{"head_dim": 64, "d_mlp": 2688, "norm_place": "pre", "rope_fraction": 0.25, "attn_scale": 0.125, "tie_embeddings": false, "parallel_block": false, "init": "uniform", "init_std_down": 0.0, "lr_head": 0.00732, "schedule": "cos", "seq_len": 2048}
Each number is 128 + 32 x the weight over its row's rms, rounded and kept within 0 to 255. Layers, rows and columns count from 0. The size above them is the row's rms in percent of the matrix's.

# layer 7 MLP down (transposed), 2688x448, rms 0.105, rows 877-936, columns 280-335
size [108 111 112 106 104 111 109 104  91  84 101  63  88  96 101  90 114  98  95  96  86 112  98 112 116 105 100 104 101  69  81  91 105 108  82  91  94 134 108 119  96  96  93 102 103 100  92  87 105 100  82 103 112 107  92 103  98 107 100  86]
[[103 153 101 117 112 130 111 144  77 125 110 169 157 125  88 132 125 118 138 110 171 116 123 199 167 110 129 143 140 105 124 117 119 124  97 188 145  89 119  99 133 166 118 155 114 134 163 100 140 134  82 131  73 108 130  48]
 [114 139 113 118 176 118 147  26 150 178 130 127  75  99 145 150 157 111  68 130 170 141 133 127 166 182 152 121 145 166 154 137  88 152  96 135 107 135 101 120 120 170 172  96  85  95 127 150 135 121 111 111  98 133 164 139]
 [124 111 154 131 115  92 127 169  87 107  66 132 159  85 152 114 151  64 163 107  83 144 189 151 128 161  81 132 179 151  94 151  85 152 132 137 107 225  72  89 108 102 137 104 208 128 164  75  80 153 134 187 153 140 153  77]
 [148 160 115 141 155 158 165 130 126 122 139  76 164 145 170 135 148 126 167  91 120  82  99 149  97 132  92 136 152 113 124  87 125 138 180 148 133 107 137 158  43 168  82 135 182 101 150  89 106 143 113  82 118 134 179 122]
 [106 112 132 103 130 118  77 148 102 113 115  67 119  72  81 122 126  60 129 134  62 125 114 156  81 106 204 115 172  96  97 129 186 206 126 118 149  76 123 141 106 103 132 159 103 120 156 139 165 167 168 154 116 170  96 143]
 [119 159  82 174  86 112 185 140 118 120 103 160 100 104 101 174 153 133 108 115  89 188 168 162 150  94 141 143 163 124 134 183 109 108 115 114 131 139 152 145 126 137  96 102 169 147 148 122  92  80  72 103 183 163 182  91]
 [119 109 151 188  79 159 165 165 173  63  91 112 155 196  98 137 123 125 132 164 169 129 129  86 149 160 122 128 186 156 137 118 141 118 103 110  74 170 178 122 154 100  94 162 157 118 100 170 112  91 133 117 176 170 100 153]
 [ 73 139  92 132 157 135 162 166 184 116 174 117 163 102 109  78  88 136 145 145  62 132 120 123 149 102 139 126 153 163  97 142  67 180  90  63 122  91 166  92  62 135 118 114 149 133 113 130 151  94 173 125 147  64 123 174]
 [168 145  98 117  94 170 147 135 121 109 163  97 116  88 170 111 117  99 155 153 118 233  93 141 141 183 168 103 121  90 165  89 129 135  55 128 117 100 180 102 132 145 110 172 110 101 172 137 135 155 150 156 187 190 189 157]
 [ 86 106 149 118 131 100  90 127 159  87 185  75 154 168 127 143 121  74 141 128 132  72 134 136 127 133 118 138 161  88  90 128 123 158 161 138  80 153  63 149 119 141 112 131 175  80 159 124 117 149 127 111 120 134 140 120]
 [145 139 126  89 128 174  93  78 117 120  64  76 131 122 131 211 144 139 113 123 136 171 134  96 191  94 130 171 158 159 134 159 153 127 142 132  75 121  81 122  87 110 155  69 144 119 137 103 161  65  98 102  92  84  81 107]
 [ 55 155 127 191 136 145  96 180 134 126 156 114  68 104 154 173 152 134 156 180 132 132 105 133 159  90 154 135 159 116 111 156 143 105 160 192  87 111  66 155 131  71 138 154 130 127 139 173 167 129  98 132 113 174 111 128]
 [ 83 134 122  77  71 115 125  62 130 106 175 155 151 194 142 135 109 125  64 186 160 139 157  85 126 110 153 128 109 106 101 127 150 153 107  85  97 139  90 161 141 164  88 154 124 125 144 160 148 154 125  80  99 137 192 107]
 [163 139  85 107  96 126 142  82 180 116 142 111 112 107 121 127 111 119  90 112  98 125  93 114 165 136 171 142 113  36 120 166 157 116  84  93 100 171 116  82 113 178  99 143 144 148 134 158  97 137 109 113 126  98 138 156]
 [144 161  86  40 132 151 117 166  76 113 108 155  74 147 119  82 143  83 140 168 123 225 165 202  97  97 134 119 178  85 117 164 110 131 138 144 156 185  93 150 142  72 153 105 127 133 153  50 145 183 147 129 160 169 172 133]
 [169 130 112 177 146 154 102 135  79 139 120 118 129 116  64 121 152 110 120 132 123 121 109  75 165 141 152 109 120  88 134 139  50  77 116 211 103 146 203 136 174 147 137 140  94 132 139 154 153 211 112 108  83  64 148 141]
 [ 66 112  89 151 129 180  88  69 137 145 169 157 112  96 156  18 159 184 139 123 127 153 129 188  86 105 131 136  78 183 131 112 169 110 101 153 155  96 149  99  76 137 128 153 152  73 140 108 152  94 123  76 101 171 115  59]
 [105 128 141 103 166 163 143 143 136 144 143 131 102 167 149 137 125 129 136 143 145 110 103 170  97 109 107  99 104 127  83 133 106  92 132 106  87 136 113 155 146 105 118  79 146 172 101 164 102 153 131 141  82 100 118 155]
 [117  77 135  84 115 166 109  89 188 172  94 102 152  46 137  93 137 156 119 154 183 161 175 134 116 140  72  85 180  95 175  76  39 114  80 111 117 146 116 138  93 159 164 132 113 164 121 174 155 196 150 138 150 180 145 124]
 [144 158 140  97 127 142 182 106 156 153 102 106 137 142 118 162  98  95 143 141 162 124 190 117 145 132 131 145  48  70 106  91 127 127 132 146 169 147  96  82 130 103 109 139 163  77 136  91 147  79 122 101 174 104 120 123]
 [155  97 101 112  98 154 120 105 183  75 192 137 107 100  90 142 141 162  81 113 150 142 119 116 102 157 130 133 116 131  83 113 154 102 144  92 130 129 193  59  73 127 111 176 169 105  79 117 126 119 160  91 112 158 154 137]
 [120 144 109  58 133 123 135 104 142 163 141 178 118 109 112 166 106 143 128 116 147 120  90 131 122  64 119 179 108 181 118  96  88 129 130  97  78 104 184 233  79 142 145 182 110 108  99 134 135 173 144 150  89 164 105  42]
 [144 188  90 146 207  76 142 167 129 159 118 175 136  97 146  79 158 145  95  98 184 138 111 103 140 119 156 126  91 156 114  70 138 131 131 112  75 216  93 109 142 129  97 174 115 153 114 157 125 120 114 139 132 131 131 103]
 [104 181 182 166 155 130 206 117 146 204 147  85 126 123 123 123 130 151  92 113  99 100 117 101 168 159 147 156 150 162 195 116 104 128 111 112 103 127 116 109 172 120 128 172 149 159 140 144 163 174 100 172 150  76 136 110]
 [ 84 117 144  69  94 141 147 144 139 107 154 142 135 110 129 137 119  52 167 135 141 134 126 136 120 169 125 117 109 115 119  66 148  97 158  98 211  54 132 113 164 145 135 133 150  82 150 166 112  81 112 114 129 132 100 139]
 [115  78 118 129 159  40 168 111 118 165 206  67 148 139 107 141 187 140 102 124  96 132  94 121 161  87 130 107 139 148 158 127 165 133 140 129 142 119  80 114  54 120 113 109 144 109 145 127 123  88 138 139  77  94 139 114]
 [201 128 138 130 135 108 106 130  54 143 115 120 128 138 124 121 128  98 140 151 136  94 158  57 121 111 186 112 172 155 137 140 105  33 130 102 152  77 118  65 125 171 152 118 116 111 114 163 161 141 163 134 124  58  89 166]
 [108  70  60 127 115 141 125  96 114 140 184  52 162  92 128  88  73 141 105 117  77  99  72 155 123  70  73 129 164 115 148  92 122 133  86 126 163  90  75 136 104 181 198 116 135 226 190 121 123  65  88 190  76  89 116  90]
 [174 153 103 116 173 139 118 195 130 133 182 117 148  96 112 148 109 104 169 108  60 130 174 128 118 119 134  94 104 104 127  80  95 106 189 146 140  90 137 123 117 163 115 175  81 151 145  71  85 193 105 115 142 222 140 191]
 [172  95 126 144  66  57 145 114 140 137 128 141 144  53 113 139 132 116 161 191 124  80 119 156 114 174 179 138 123 106 161 149  85 145 164 126  76 114 130 194 118 146 189 125 145  58 150 158 119 125 135  74 118 204 107  78]
 [171 140 138 164 127 147 104 181  91  91 130 113  56  97 122 156 160 150 142  71 126  96 165 178 117 153 113 111 125  71  72 149 115 145 133 129 179 108 139 102 106 131 150 111 174 157  79 113 149  86 102 171 106 194  66 164]
 [156 161  76 133 130 135 126 137  77 190 114 103 122 147 148  94 157 108  95 147 131 156 209 154 167 120 138 158 134 146 131 119 126  77 107  73 116 123  87 220 100 121 155 145 145 161 102  68 123 134 165 111 168 110  76  95]
 [ 60 132 182 135  95 146 101 118 139 139 150 146 165 150 149 127 110 113 133 116 127 169 146 169 143 155 143  87 121  95 143 126  76  92 128 132 115 152 115 113  62 165 151  66 106 188 113 171 114 121  56 121 130 105 130 148]
 [145 144 104 112 142  58  85 137  95 136  94 155 147 139  89 103 118 138  88 143 103 120 114 128  92 104 118 115 145 104 118 123 162 153 139 122  92 132 186  47 172 165 142 157  99 183 138 136 138  88 162  89 135 112 117  96]
 [152  96 160 191  85 153 118  82  82  84 104  81 132 149 148 148 155 109 214 108 106  80 147  70 119 123 129 130 111 172 100  93 126 159 138 109 139 155 193 160 160 145 164 118 143 146 132 110 111 118 104 150 131 117 189  81]
 [ 78 173 130 176 132 112 127 177 134 135 148 154 207 142 132 162  81 125 110  76  75 115 174  74 146 148 116 122  99 168  92 184 153 124 149  85  95  90 137  92 107 114 152 177 108 139 159 159 114 153 143 160 169 211 138 123]
 [ 68 118 113 122 108 104  95 120 138 135 176  68 153 153 149  95 145 147 122 152 172 167 126 123 101 130 154 211 172 134 118  83 136 153 151  84 152 130 175 121 131 123 182 153 197 114  90  84  74 114 102  86 158  98 124 156]
 [146 153 121 120 146 124 111 129  33 182 141  73 194 108 131  93 110 171  91 149 127 131  70 145 121 184 159  68 121 132 127  78  86 116  84 102  93 125 189 133 155 119 148  90 223 110 122  90 155  99 123  77 109 121 139 122]
 [143 148 150 101 136 145 119 148 152 150 205 207 183 108 167 177 138 118  73 144 146 142  94 159  48 101 162  64 116 165 181 113  75 163 138 209 107 173 104  77 147 130 100 153 132  97 125 124  62 150  71 115 104 145 214 119]
 [102 153 127 146  99 105 153 115  55 111 133  89 176 119 143 135 158 115  99  99  99  96 120 144 106  95 161  64 164 157 173  97 108 144  99 161  65 151  94  98 116 195 150 133 105 134 165 125 188 133  96 126  67 105 141 106]
 [111  82 116 134 122 144 119 105 121 166 137 123 163 139 160 107 102 143 147 154 139 137 122 137 104 120 162 128 104 193 105  46  76 121 142 121  78 120 119  89 152 131  93 115 133  87  93 120 115 191 108 145 160 135 144 119]
 [ 79  76 152 120 181 111 143  83 154 145 112  97 163 137 177  93 145 134 102 126 179 105  93 119 127 194 148  81 190 109 164  91 130  64 121 126  90 161 118 113  94 152 159  76 170  77 164 158 102  74 173 126  91  59 135 121]
 [ 96 126 120 151 126 133 155  83 135 163 148 140 145 106 112  99 108 137  65 104  99 137 110  82 151  98 120 155 149 112 129  95 135 170 126 122 154 163 105 135 190 112 103 134 167 126 155 140 118  76 121  96  69  78 156  95]
 [175 128 105 112 144 147 142 129 115 147  94 128  42 122 147 122 155 168 106 175 109 158 103 131 100 148 148 193 113 168 127 108 128 176 138  90 143 125  85 123 168 148  96 144 139 169 130 174 203 165 104 130  79 185 142 142]
 [168 117 146 107 140 172 125 173 155  99 123  82 127  96 162 124 149 147 112 101  89 154  98 171 112 154 121 204 127 105 164 153 124  80 111 137  86 171 131 132 110 133 130 132 112 189 127 132 135  52 114 169 120 149 123 111]
 [109 138  81 133 101 123 119 113 158 155 110 161  66 107 134 125 119 163 152 130  92 156  93 130 116 132 141  75 122  71 155 206 149 119 132 197 117 154 186 105  86 105 101 144 146 151 100 160 161 105 151 108 120 111 175 104]
 [189 151 174 144 179 138  89 119  80 109 122 118 105 149 167 100  92  76 158 144 141 145 112 104 159 139 100  49 171 198  90 159 148 102 166 135 144 139 153 124 106 152 148 164 155 116 173 113  97  87  56 127 101 139 122 162]
 [140 145 138 131  89  95 142 156 114 152 140 160 111 125 164 104 155 142 179 158 130 102 137  49  78 119  99 100  59 123 101 188 115 147 150  88  81  85 103 124 178  81  78 143  72 109 123 121 102 127  94 104 126  67 104 109]
 [157  49 110 130 122 106 192 159 148 104 112 188 132 144 149 118 179 148 143 111  83 159 119  96 174 120 111 133  90 126 125 102 130 160 133 121  96  83 103 156 209 125 123 140 167  86 143  85 110 165 159 124 182 146 151  68]
 [155 107 163 161 163 141 122 164 120 154 114 135 101 204 124 100 109 155 145 100 130 138  93 116 107 142 123 153 162 200 108 139 104  84 142  96 150 155 109 155 124  98 168 144 140 136 124 175 137 138  40 164 112 175 106 111]
 [126 124  84 193 119 167 127  59 108 109 105  98 127 121  91 162  43 187 130  85 105  42  77 137 159 134 136  89 151 126 136  78 161 147 207 115 140 125 177 144  93 164 131 147 164 116  80 128 161 137 167 123 170 140 123  95]
 [124 156  95 104 143  83  76 108  72 134 165 104 128  85  87 126 164 105  92 120 134 108 130 122  71 105 159 145 114 141  97 131 146 141 127 109 125 133 118 168  66  88 107  93 205 115 143 138 159 146 131 131 120 170 104  90]
 [ 87 154 116  98 107 114 117 122 134  89 185 153  62 118 178 107 144 129 193 111 113 184 167 168  96 174 123  94 111 125 114 107 114 151 134 135 124 106 155 122 109 152 145  98 152 112 169 146 105 132  58 115 136 119 134 136]
 [ 90 164 131 126 172 114 111  95 136 165 204 110 168 115 135 166  91 108 181 131 118 142 127 214 162 126 132 117 145 128 113 136 156 173 136 135  93  86 137 134 135 180 132 130 145 129 113 116  77 125 126 161  22 136 116 103]
 [107 118 111  86 145 102 170 120 123  75 164 135 175  94 101  96  71 147 132 197 133 149 170 181 141  95 114  98  78 170  73 116 144 166 134 175  78 158 165  85 168  89 132  97 113 100  90 153 116 150 155 131 185 129 124  98]
 [178  92 135 172 181 109 137 150 109 171 170 159 137 106 123 188 142 163 184 144  63 111 138 143 110 124 121 134 127 183 125 148  93 164  97 141  45 159 107 137 149 156 147 182 118 104 131 104 156 109 157 177 127 144 193 163]
 [ 93 105 100 150 125 113 195 165 137 121 148 130 110 195 145 131 149 122 155  49 132 140 114  45 111 144 143  66 142 106  92 152  98 147  96  91 116 101 167 135 124  91 102 166 118 169  82 144 169 139  96 140 127 122 116 110]
 [162 112 124 128  83 169 146 107 179 174  92 125  81 124  67  83 170 134 128 112  73 141 167 142 150 113 129 164 123 133 173  13 101 140 144 115 103 139 126 115 155 142  98 126  87 140 112 182  94 155 146 118 125 121  92 104]
 [190 111 102 106 197  95 108 134 165 198 112 160 107 195 122 156  79 132  92 129  78 159  83 171 134 105 126 109 100 132 162 124 117  93 179 130 157 120 131 129  16 131 134 137 132 127 135  82 123 128  87 166 123  81  97 189]
 [121 118 125 133 101  38 115 147 119 120 151  83 138 170 105 163 150 113 146  94 117 129 176 139 148 174 185  71 112 151 122  50  96  89 144 133 143  84 142 107  90 170 149 119 128 158 105 164 133 136 108 125 110 127  81 112]]
# layer 7 MLP up, 2688x448, rms 0.103, rows 878-937, columns 280-335
size [108 106 111 101 101 104 109  88  84  97  59  92  97 105  86 112  95  95  99  82 105 104 114 118 102 101 106  99  69  78  98 107 108  83  88  93 127 109 118 100 100  95 104 100 103  90  87 104 100  80 103 113 114  99 106  95 106  98  87  97]
[[ 74  95  76 150  87 131 100 151 166 146 118 127 125 122 141 151 145 156 114 109 130 107 119  87 104 154  66  65 186 155 120 131 127 114 100 104 169  97 116 164 121 123 128  91  81 137 129 128 168 131 125  71 127  88 117 117]
 [168 148 112 151 127 143 133  99 121 124 115 123  82 188 149 169 165 109 140 153 117 118 157  88 163 111 131  93 134 114 190  79 131 142 152 136 141 126 197 119 133 100 124  57 126 144 109 152 109 171  84 159 175  73 132 114]
 [157 133 120 118 129 137 130  68  92 112 119 137  87  78 110  99  82 137 129 104 121 101 122 205 180 178 101 102 171  94 101 146 136 145 120  81 140 168 108  99 176 154 136 175 109  82 100 156 137 107 125  96 114 105 150  91]
 [ 93 117  72  87 207 142  75  91 128 130  53 133 167 104  93 110  87  84  88 125 134 147  97 131 121 129 131 100 125 158 117 129 114  67 139 186 221 201 111  99  63 168 112  89 170  94 151 108 150 173 100 129 149 131 105 128]
 [109 154  80 137 111 137 102 154 160 113 126 156  84 161 145 118 128 103  99 153 152 141 170 154 147 151 112 167 155 104 130  96 184 157 120 138 122 137 134 108  87 115 170 125 116 190 184 143  93 175 102  94 132 127  95 110]
 [136 170 108 162 190 118 146 132 126 112 135  94 106  96 165  91 143 118 153 130 169 150 148 129 108 149 117  74 100 135 146 177 143 121 152 139 110 120 123  61 115 128  83  75 171 122 167  55 148  81  71 114  95 132 149 180]
 [140 159 103 152 142 162 149 167 114  99 119 141 109  68 195  94 129 158 114 140 175  83  81 121 100 152 136 186 180 119 151 194 134 183 112  68 140 102 141 138 110 154 137 158 165  88  96 109 152 117 139 104 141  93 199 150]
 [ 46 181 164  97 174 151 103 106 155 121  98 170  92 177 114 145 191 189 110 156 125  61 184  88 106 157 125 168  66 136 160 105 158 149 157  54 162 141 108 133  98 165 144 115 108 158  57 118 106  97 137 185 141  60  83  73]
 [115 146 144 116 131 182 102 151 126  61  82  79 121 143  63  91 104 119 148 130 109 124 134 195 133 153 158 144  82  70 124 159 183 122 170 140 134 170 178 102 122 103  86 184 149 102 201 173 110 123 110 103 125 144 103 123]
 [101 143 128  93  89 158 113 120 132 129 161 186  76 101 144 145 143 168 154 137  97 125 164 141 186 166 113 141 118  83 154 135 148  83 103 145 129 107  99 157  92 100 164 103  77 129 129  76 154 185 133  83  86 116 115 106]
 [ 95 122 149 135 124 183 122 167 104  77  33 128 103 174 120 110 137  75 111 107  77 112 152 121 122 151 116 122 123 111 131 101 103 139 165  83 169  74 163 160  38 147 140 132  58  98 112 119 128 184 202 138 157 110 167  96]
 [119 183 194 130  97 149  98  79  92 138 133 153  91 175 152 128 104  83 110 142 160 162 173 150  89 113 144 113  91 117  93 130  95 165 108  97  99 157 143 106 172 120 111 149 110 178 133 156 146 125  89 134 114  94 128 123]
 [135 134 122 160 108  84 161  94 126 140 142 127 115 144 105 137 170 130 160  97 114 119 149 126 101 130 145 106 148 141 138 188 106  97 171 140  97 118  45 122 140 133 106 142  61 148 122  68 113 110 102 123  83 159  92 108]
 [146  76 125 110  75 128 166  54 153 167 174  85  57 125 177 165 150 138  98 111 167 109  92  62 101 129 147 153 153 150 195 171  94 116 116  49 134  62 120 190 137 134 108 138 134  72 121 132 143 112 115 142  80 125 140 177]
 [123 160 167 147 180 157 109 120 152 165 155 156 129 171 155 125 143  78 114 162 134  75 134  46 154 165 192 121  77 176 121 123 122  48 159  79 128 114 116 124 212 133 124 152  70  98 130  60 146 196 115  98 158 159 105 144]
 [162 109 145  90  98 144 122 139 157 168 144 112 104  82 140  95  39 180 151  98  99 112 156  87  66 143 198 107  65  93 132 121  97  99 137 101 117 127 176 114  94 104 138  87 122 143 153  55 126 144 141 103 128  91 186 155]
 [179 134  69 127  80 102 113 105 158  89  91 162 144 115 147 183  95  64 158 102 146 138 103  93 158 165 150 102 148 185 128 125 101 174 162 111 189 165 153 130 128 122 174 119 163 168  80 132 155 107 161 106 151 158  94 115]
 [107 103 123  83 160 103  74  90 143 140 118 136 152 106 166 172 233 115  96 157 132 133 127 141  92 141 190 175 108 107 133 113 160 112 149 126 113 130 158 150 117  88 166 144  63 162  93  84 141 149 180 155 150  87 128 115]
 [158 170 142 126 103 162 119 116 124  77 173 180 134 179 140 123 151 100 143 146 121 156 142 123 161 164 154 123 154 137 108 135 140 102  97 147 127  99  89 113 106  89 124 146  83  58  92 119 174  66 122 108 162 154  88 143]
 [199 133 198 189 176 122 226 191 146 144 110 140 141 150 140 103 102 115 134 146 134 115 145 164 145  60 114 138  80 128 179  92 152 156 180 162 109 159  67 151 181  90 111  67  91 129 156 135 140  77 103 122  88 102 108  89]
 [154 163 125 152 118 144 182 122 156  81 169 135 150 118 149 143 116 147  93 130 139 194 144 104  94 164  69  80 159 169 133  99 179 132 142 137 157 170 137  47  94 148 129 157 140 109 105  74  86 195 149  74 127 145 130 148]
 [119  88 125 153  89 158 124 106  79 134 123  94 154 164  82 117 132 134 158 155 157 106 121 144  76 131 125  76 143  75 131 137 103 107 134 140 198  83 174 222 153 102 137 161  75  96  31 150  81 129 101 128  76 141 134 148]
 [ 93 113 168 182  82 162 103 138  97 123 154 125  83 125 139 100 148  93 167  94 112  69  94 151 104 167  86 121 118 116  92 168 112 122  76 176 140  95 157 194  86 168 142 108  88 170 108 217  87 134 140 108 110 121 159 113]
 [153  20 134  35 136 114 132  85 133 135 157 129 145 119 202 115 124 126 145 135 131 123 134 121 133 119 114  91  67  92 113 127 186 127 106 157 132  61 148 109 137 177 156 153 122 149 100 138  80 137 140 112 122 169 149 133]
 [144 126 128 119 162 133 140 104 167 150  92 118 127  99  56 105 134 153 107 113 135 200 182 114 140 173 129 117 136 136 178 138 144 123  96 152 176 153 107  90  71  92  74  86 123 144 122 121  95 166 104 136 153 161 174 143]
 [145  78  87  90 120 107 163 150  88 129  96  82 100 137 130 138 200 122 149 127  57  86 100 121 153 142 150 145 120 109 128 131 136 157  76 145 121 187 172 117 106 136 140 168 111 113 137 175 139 122 140 165 140 125 105 113]
 [147 172 104 144 141 102  40 142 136  54 106 161  65 165 139  95 143 114 178 129 121  97 188 122 172 227 133  70 109 100 152 146 131 113 135  84  75 117 100 192  79 134 124  99 104 104 143 157 188 153 207 116 163 152  84 125]
 [119 202  63 143  67 134 143 146 109 123  79  84 131 113 176 114 124 140  94  47 143 124 140 192  70 118 119 103 123 110 144 139 165 124  89 115  59 103 118 157 100 136 169  73 186  99 151 183  96 147 189 105 124 134 103 151]
 [153  85 117 216 168 140 150 112 148 105  70 145  70 122 142 117  70 139 104 110  85 141 142 141 132 127 138 178 118 115 159 153 189  89 140 104 100 182  99 185 159 112 156 108 132 114 146 179  78 165  98 137 149 109 210 140]
 [105 137 103  83 175  90 132  47 135 156 148 142 167 129  95 130 143 123 188 140 166  81 125  62  86 132 148  69 104  82 152 152 138 116 161  74 123 134 170 179 132 109 133  88 115 107 142 122 124 133  72 108 161 119 144 130]
 [147 114 132 110 138 167 131 135 141  98 153 186  92 119 110 138 140  92 148 106 102  97 152 169 117 206 121  68  50 121 165 143 162  78 142 153 131 125 154 101 141 120 122 141 137  51  39 187 117 116 123 103 110  89  85 126]
 [211 127 109 150 143 159 122 110 169 176 113 160 115 118 101 132 133 167 173 115  96 177 115  82 171 137 135 130  88 188 152 150 147 135 109 230 138 148 166 126 160 129 163 132 114 118  82 111 120 161 106 155 109 169 122 158]
 [150 149 117 134  99 112 151 118 117 146 152 146 155 162 144 154  91 147 157 131 170 176 187  77 189 116 108 154 152 138 182 186 135  93 160 159 128  85 114 163 150 143 116 140 122  96 111 107 142 184 136 164  91 126 136 154]
 [120 146 139 135 155 129 144 146  95  68 129 176 194 130 152 105 147 156 111  88 127 114 145 123 122 164  87  76 110  93 114 183 130 137 168 185  97 111  91 181 156 111  67 118 117  70 135  89  78 100 101  54  98 184 130 124]
 [104 155 185 129 111 127 219 156 106 190 117 110 152  91  91 126  92 140  79 134  97 108 116 109 160 195 148 125 176 144 158 132 133 132 107 125 114 140 110 197  90 237  84 107  89 138  79  64 169 159 187  78 128  78 104  98]
 [124 115 146  80 169 192 179 188 145 129 101 100  92 125 136 111 142 100 113 146 155 116 122 197 171 114 150 100 100  77  90 134 142 177 149 125 124  78 169 152 139 116 121 182  89 113 154 145  76 118 142 142 143 131 133 121]
 [232 176 149 134 112 176 159  89  97 103  87 154 155 119 156 128  81 130 130 149 100 141 159 152 129 153 183  91 108 120 126  80 131  92 141 131 106 114 128 119 110 107 117  98 113  83 148 105 128 178 117  90 101 104 126 159]
 [112 113  97 120  71  96 149 132  70 148 168 122 113 126 143 131 142 156 182 162 129  81  94 140 188 102 113 140  82 150 147 216 125 133 107  96  95 129 114 130  51 144 156  82 110 142  91 104 107  79  93 157 140 138 114 175]
 [155 177 177 160  96 144 124 131 131  47 125 115 117 150  93 163  92 105 108 126  85 117 135 119  63 156 148  91 152 104 147 133 159 106 107  89 122 147 139 126 106 137 102 122 192 169 198 129 159 121 132 163 112 112  99 104]
 [136  76 105 130 132 116 140  98 147 163 147 106 164 113 106 129 135 151 116 107  76 122 105 144  83 105 132 101 141 126 169 131  98 150 110 121 123 134  87 119 113 188  84  93 132  95  84  91 162 160 134 141 103 115  98 155]
 [169 180 142 166 198 149 104 109 132 114 156 157 141 137 166 122 119 135 172 160 156 187 116 156 118 139 155 111  53 148  68 152 165  91 144 162 136 176 168 139 171 162 103 162  98 132 146 134 168  97 103 103 146  89 146 142]
 [126 112 107  82 116  42 112 158 106  11  85 119 138 118 148 135 160  66 154 149 148 176 126 104 162 105  77 126 187 146  85 134 144 144 157 174 137 168 127 144  46 151 108 179 114 118  97 135 108 164 149 179 128 127 123 172]
 [174 121  90  85 137 131 160 126 115  74  88 186 134 103 150 120 139 152 120 149 139 154 137  75 155 158  86  99 122 131 145  90 131  84 111 114 192  98 127 196 165 192 170 209 141 151 110  88 113 121 148  77 138 125 136  94]
 [134 115 151 162 197 132 159 153 147 111 126 180  95  79 158 146 100  98 114  94 147 120 125 137 117 132 155 118 107 142 140  42 148 140 128 156 106 127 153 182 152  92 129  98 157 180 121 160 104 127 157 124  49 150 106 169]
 [127 139 124  92 128 210 110  71 147 115 107  98 152 192 121 104 156  84 106 138 173 128 153 129  90 136 155  89 111 107 160  93 108  90 147  86 187 105 128 145 135 163 110 109 138 122 104 168  42  79 106  90 126 104  87 129]
 [108 148 138 110  90  91 135 172 177 176 129 161 157 102  93 174 156 192 126  62 134  92 127  98 138 154  99  79  98 182 150 156  79 152 113 130 105 107 122 128  89 152 123 143  97 158 142 136 190 159 160 139 172 129  78  86]
 [ 68 171 110 153 144 121 126 106 116  18  99 171 134 118 120 108 143 152 184 103 117 157 146 146 149 151 106 108 184 167 157 136  91 132 141 146  92 185 129 105  99 108 130  72 167 134 133 159 123 143 143 110  35 107 137 143]
 [122 158 121 155 116 153 140 141 155 161 103 113 147  79 103 148  80 147 116 144  78 130  95 150 179 125 105 102 130 121 128 172  73 122 183 109 135  76 146  75 124  90 122  74 117 111 171  50 158 170 134 101 114 154 167 104]
 [142 165 111  76  97 193  77  69 117 108  77 166 131 226 158 127 133 144 108  53 201  90 153  92 106 133 137 158 125 156 119 117 118 149  70 135 158 146  62 109  67 107 151 202 148 101 119 158 112 134 179 116  86 129 131 150]
 [173 166 127 127 132  78 129 200 161 181 107 108 103 127 156  79 142 105 132 150 149  99 141 124  80  83 135 114  92 167  97 127 147 116  94 132  93  99 151 164 152 127 128 122 172 131 162  86  76 150 147 143 109 132  97 198]
 [157 124 133 147 198 137 113 162 190 108 105 172 114 154 107 126 102 160 182 129 156  93 173 147 104 196  51 103  90 104 125 157 166 126  88 165  63 153 138 101 120 163 147 167 133 131 123  95 160 173 128 140  89 136  91 162]
 [175  96 103 124 127 102 196 152 103 164  77 158 120 148 134 175 173 169 153  94 124 131  94 144  98 139 114 158 144 143 112 125 133 138 141 125  74 131 146 158 123 122 124 166 115 206 162 157 204  62 130 126 136  96  94 192]
 [ 92 133 118 106 117 105 117 106 166 173 165 101 135 128 105 124 113 159 143 116 176 155 155 113  77 135  80 169 162 123  93 113  96  81 134 127 107 117 146  98 117 159 159 130 126  82  99  97 156 128 168 106  87 181 155 157]
 [162 125 138 112 126 137  65 154 123 122 123 167 101 125 167 139 111 115  66 144 145  74 103 124 132 123 125 114  92  93 152 154 135  67  27 151  67 169 144 170 123 149 124 145  74 197 169 181 112 166 129 111 153  66 151 159]
 [124 167 159 178  80 211 118  78  91 130 179 134 133 145 198 159 129  89  81  95  88 124 102 162 122 125 177 119 103 137 107 102 126 106 150  92 155 153  93 204 131 159  69 131 158  75 180 128 144 119 124 117 136 107 146  88]
 [143 118 130 118 198  91  49 111 160  87 142 118 100 128 112 134 151 120 119 113  80 119  92 127 105 123  84 114 134  96 140 109 124 112 120 113 134  83 155 145  78 133 138 150 139 110 129 126 175 129 197 181 102 103 148 120]
 [ 96 152 139 123 116 152 116 165  78 174 147  97 148 113 129 100 136 124 142  50 110 109 133 195 132 133  85 148 124 124 154 155 157 138  94 147 117  93 123 191 161 123 157 119 102 142 148 148 168 104 167 115 201 145 121 112]
 [130 151  67  62 144 140 140 119 146 104 126 121  33 100 111 167 119 149 106 154  76 171  94 149  81 154  93 118 141 104 120 145 176 150 150 124 146 120  65 173 107 157 111 173 117 119 115  95 136 139 120 128 164 103 145 153]
 [ 56 127 183 191 149 146 113 111  91 124 172  60 117  96  60 176 129 111 134 133 134 111 126 107 122 170 165 126 127 109 176 152 113 137 140 112 169  93  99 125 149 110 162  81  74  99 130 175 159 129  91 101 100 131 191 110]
 [191  63 109 123 100 151 119 157 178 144  57 127  98 112 174 137 103 128 113 151 101  67 133  98 104 179  60 123  84  76  87 115 185  93  79 141 105 152  85 133 114  93 112 128 126 130 139 133  99 146 165  76 114 126  97 156]]